config = dict(
    hidden_size=128,
    num_attention_heads=3,
    intermediate_size=512,
    tie_word_embeddings=False,
    final_lr_fraction=0.1,
    max_seq_len=256,
    max_steps=8973,
    dataset='wikipedia_en',
)
Each number is 128 + 24 x the weight over its row's rms, rounded and kept within 0 to 255. Layers, rows and columns count from 0. The size above them is the row's rms in percent of the matrix's.

# layer 2 attention query, 192x128, rms 0.105, rows 0-20, columns 64-127
size [152  96 106  91  98  94 104  90  95  97 102  88  96  97  91  84  81  92  93  88  93]
[[120 138  79  84  77 134 127 181 129 148 154 135 135 129 135 125 118 162 155 101 117 134 124 128 145 120 147 137 140  95 135 108 106 136  81 131 160 118 181 143 145 100  78 161 115  93 112 121 168 144 106 147 113 161 156 140 128 145 145 116  95 143 113 138]
 [136 127 157 191 126 130 143 126 129 140 132 102 123 128 105  93 143 102 116 154 112 138 154 111 126 123 123 138 116 147 112 122 113 106 164 151 123 123  60 114 170 121 165  93 141 146 120 154  96  97 147 118 126 108 130 104 144 133  91 124 212  93 127 136]
 [110 144  83  97  82 116 125 159  91 143 161 120 140 124 121 130 102 123 173  69 130 140 116 119 151  97 126 129 123 131 159 114 106 151  85 141 151 101 177 132 125  92 103 141 114  91 134 109 132 140 117 175 138 157 160 150 117 140 146 133  91 127 123 125]
 [162 122 135 164 139 127 120  97 100 103 100 109 195 148 129 133 117 104 126 150 123 160 149 103 113 119 148 118 111 136 154 125 150 145 162 142 110  82  97  62 127 106 154 119 118 128 152 156 105 139 142 148 129  78 119 119 141 158 119 121 160 104 104 105]
 [141 120 122 113  97 140 116 132 126 124 144  77 153 128 142  92  97 133 114 129 151 123 103 104 137 138 165 139 108 138 164 139 153 141 106 114 116  83 133 120 122  62 102 125 108  51 116 145 124 137 127 130 159 136 123 141 121 162 121 134 101 124  81 153]
 [111 101 164 122 122 170 114 101  98  84 116  82 164 108 148 144  57 127 125 122 133 140 120 111 137 118 113 144 123 177 151 144 173 145 139 104 102  99 131  77 132  80 128 131 103 106 115  94 118 155 154 152 129 133  78  96 152 138 182 144  98 146 114 160]
 [152 133 130 163 180  97  95 107 124 131  76 140 118 163 111 165 134 114  83 124 122 117 147 173 122 142  99 169 125 141 135 126 139 129 142 128 107 120  83 116 119 123 165 133 146 111 131 152 122 112 124  93 121  68 141 115  92 120 139  77 166 122 157  85]
 [151 120 105  70 105 157 142 159 137 143 171 100  86 109 110 107 118 142 118 120 163 135 126 122 163 112 155 113 141  90 109 142 107 135  91 144 138 128 180 106 151 130  89 135 127 103 138 125 158 146  86 164 126 141 140 146  84 107 140 133 131 151  95  90]
 [177 102 156 171 173  93 107  96 130  77 105 102 101 136 125 156 133 101 127 129 114 118 119 169  98 171 135 115 147 127 112 161 144 119 151 128 131 114 127 148  79 167 183 118 132 116 152 145 128 143 135  96 147  68 134 103 124 137 136 106 149  96 145  98]
 [107  96 133 142 133 149 170 158 147 118 150 151 129 145 141 114  96 150 160 146 160 153 106  99 122  83 142 122 152 133 122 136 151  73 109 120 142 116 129 107  91 179 122  96 120 108 131 114 126 162 150 186 108 157 114 127 125 139 107 166 137 110 114 142]
 [ 98 115 100  95 105 127 162 182 187 107 183 143 145 147 146 135 106 124 170 154 131 173 103 134 111  99 155 133 162 125 126 126 113 108  80 136 125 124 165 106 127 127 104 123 103  94 110 122 163 140 113 161 123 121 125 157 119 143 112 143 129 138 109  90]
 [153 165 108  81  99 120  96 135 148 176 128 136 102  93 122 129 133 117  92  84 190 148 145  96 124  96 141 145  98 110 126 100  87 139  87 149 146 144 122 140 141 141  96 127 131 158 108 112 137 112 136 122  85 145 178 130 127  92 142 100 116 104 117 107]
 [138  91 156 118 128 153 135 106 132 119 141 121  91 119 123 146  94 109  88 112 144 126 173 111 124 107 126 125 122 103 142 154 125 144 119 105 171 115 104  93 136 157 122  93 117 114 131 114  88 146 142 111  97 151 108 138 102 104 132 113 159  69 128 104]
 [115 134 118 105 108 112 148 192  96 186 159 153 147 148 134 149 117 156 152 141 139 159 103  97 160  91 175 137 144 119 134 100 117 151  93 107 113 140 149 148 128 122 115 130 152 118 109 133 137  87 153 156 104 163 122 129  97 124 133 170 131 129 122 110]
 [167 165 129 147 129 144 119 143 119 118 151  97  96 136 145 109 163 131 127 107  84 105 107 163 144 154 166 103 142 148 110 146 164 126 116  91  84 121 132 144 127 121 132 126 144  96 102 177 143 118 138 173 142 100 108 147 120 106 120 135 134 137 175 110]
 [165 126 124 129 132 136 117 160 104 127 176  87 114 122 140 113 107 166 134  97 117 154 141 114  93 114 165 137 123 107 119 136 126 126 103 145  93 104 148 135 187 137 146 146 132 108 117 140 143 133 128 152 158 113 160 111  93 108 127  82 147 101 154 118]
 [ 97 138 113 114 146 102 152 110 138 147 103 174 110 156 158 147 141 135 159 112 157 157  68 132 110 132 114 157 148 138  97 101 127 117 118 139 132 121 132 105 154 145 114 102 135 144 137  88 164 140  82 163 123 162 104 114 169 137 109 128 143 136 119 157]
 [101 115 122 149 133  96 173 145 123 127 167 128 126 164 150 175 102 131 182 137 134 148 117 184 110 157 185 152 146 104 152 122 121 104 120 138 107 129 135 154 141 140 106 144 101 109 172 108 108 175 138 151 140 150 124 117 135 103  95 146 144  90 116  86]
 [140 124  74 142 151 142 112 121 133 178 143 191 141 169 127 158 138 111 110 129 130 167 129 129 162 114 123  89 115 116  99 133 115 135 109 102 106 144 113 131  76  88  94 155 127 124  73 120 124 111 134 146 141  95 109 155 159 111 138 181 112 141 113  95]
 [168 184 123 117 132 115 100 122 143  98  97 123 110 114 109 156  95 152 116 118 141 160 135 132  93 131 142 126 185 119 161  93 142 158 128 156  83 170 132 109 125 165 153  93 136 120 141  86 119 128  74 136 129 101 154 138 161 106 125  83 122 126 172 108]
 [108 107 126 110 118 125 120 154  90 143 115 133 172 121 164 105 112 118 123 117 140 109 116 114 120 113 104  78 101 129 124 105 110 133 119 108 121 130 132 149 141 129  96 152 155 127 151 138  81 174 148 132 126 162 140 134 100  90 150 153 111 117 124 134]]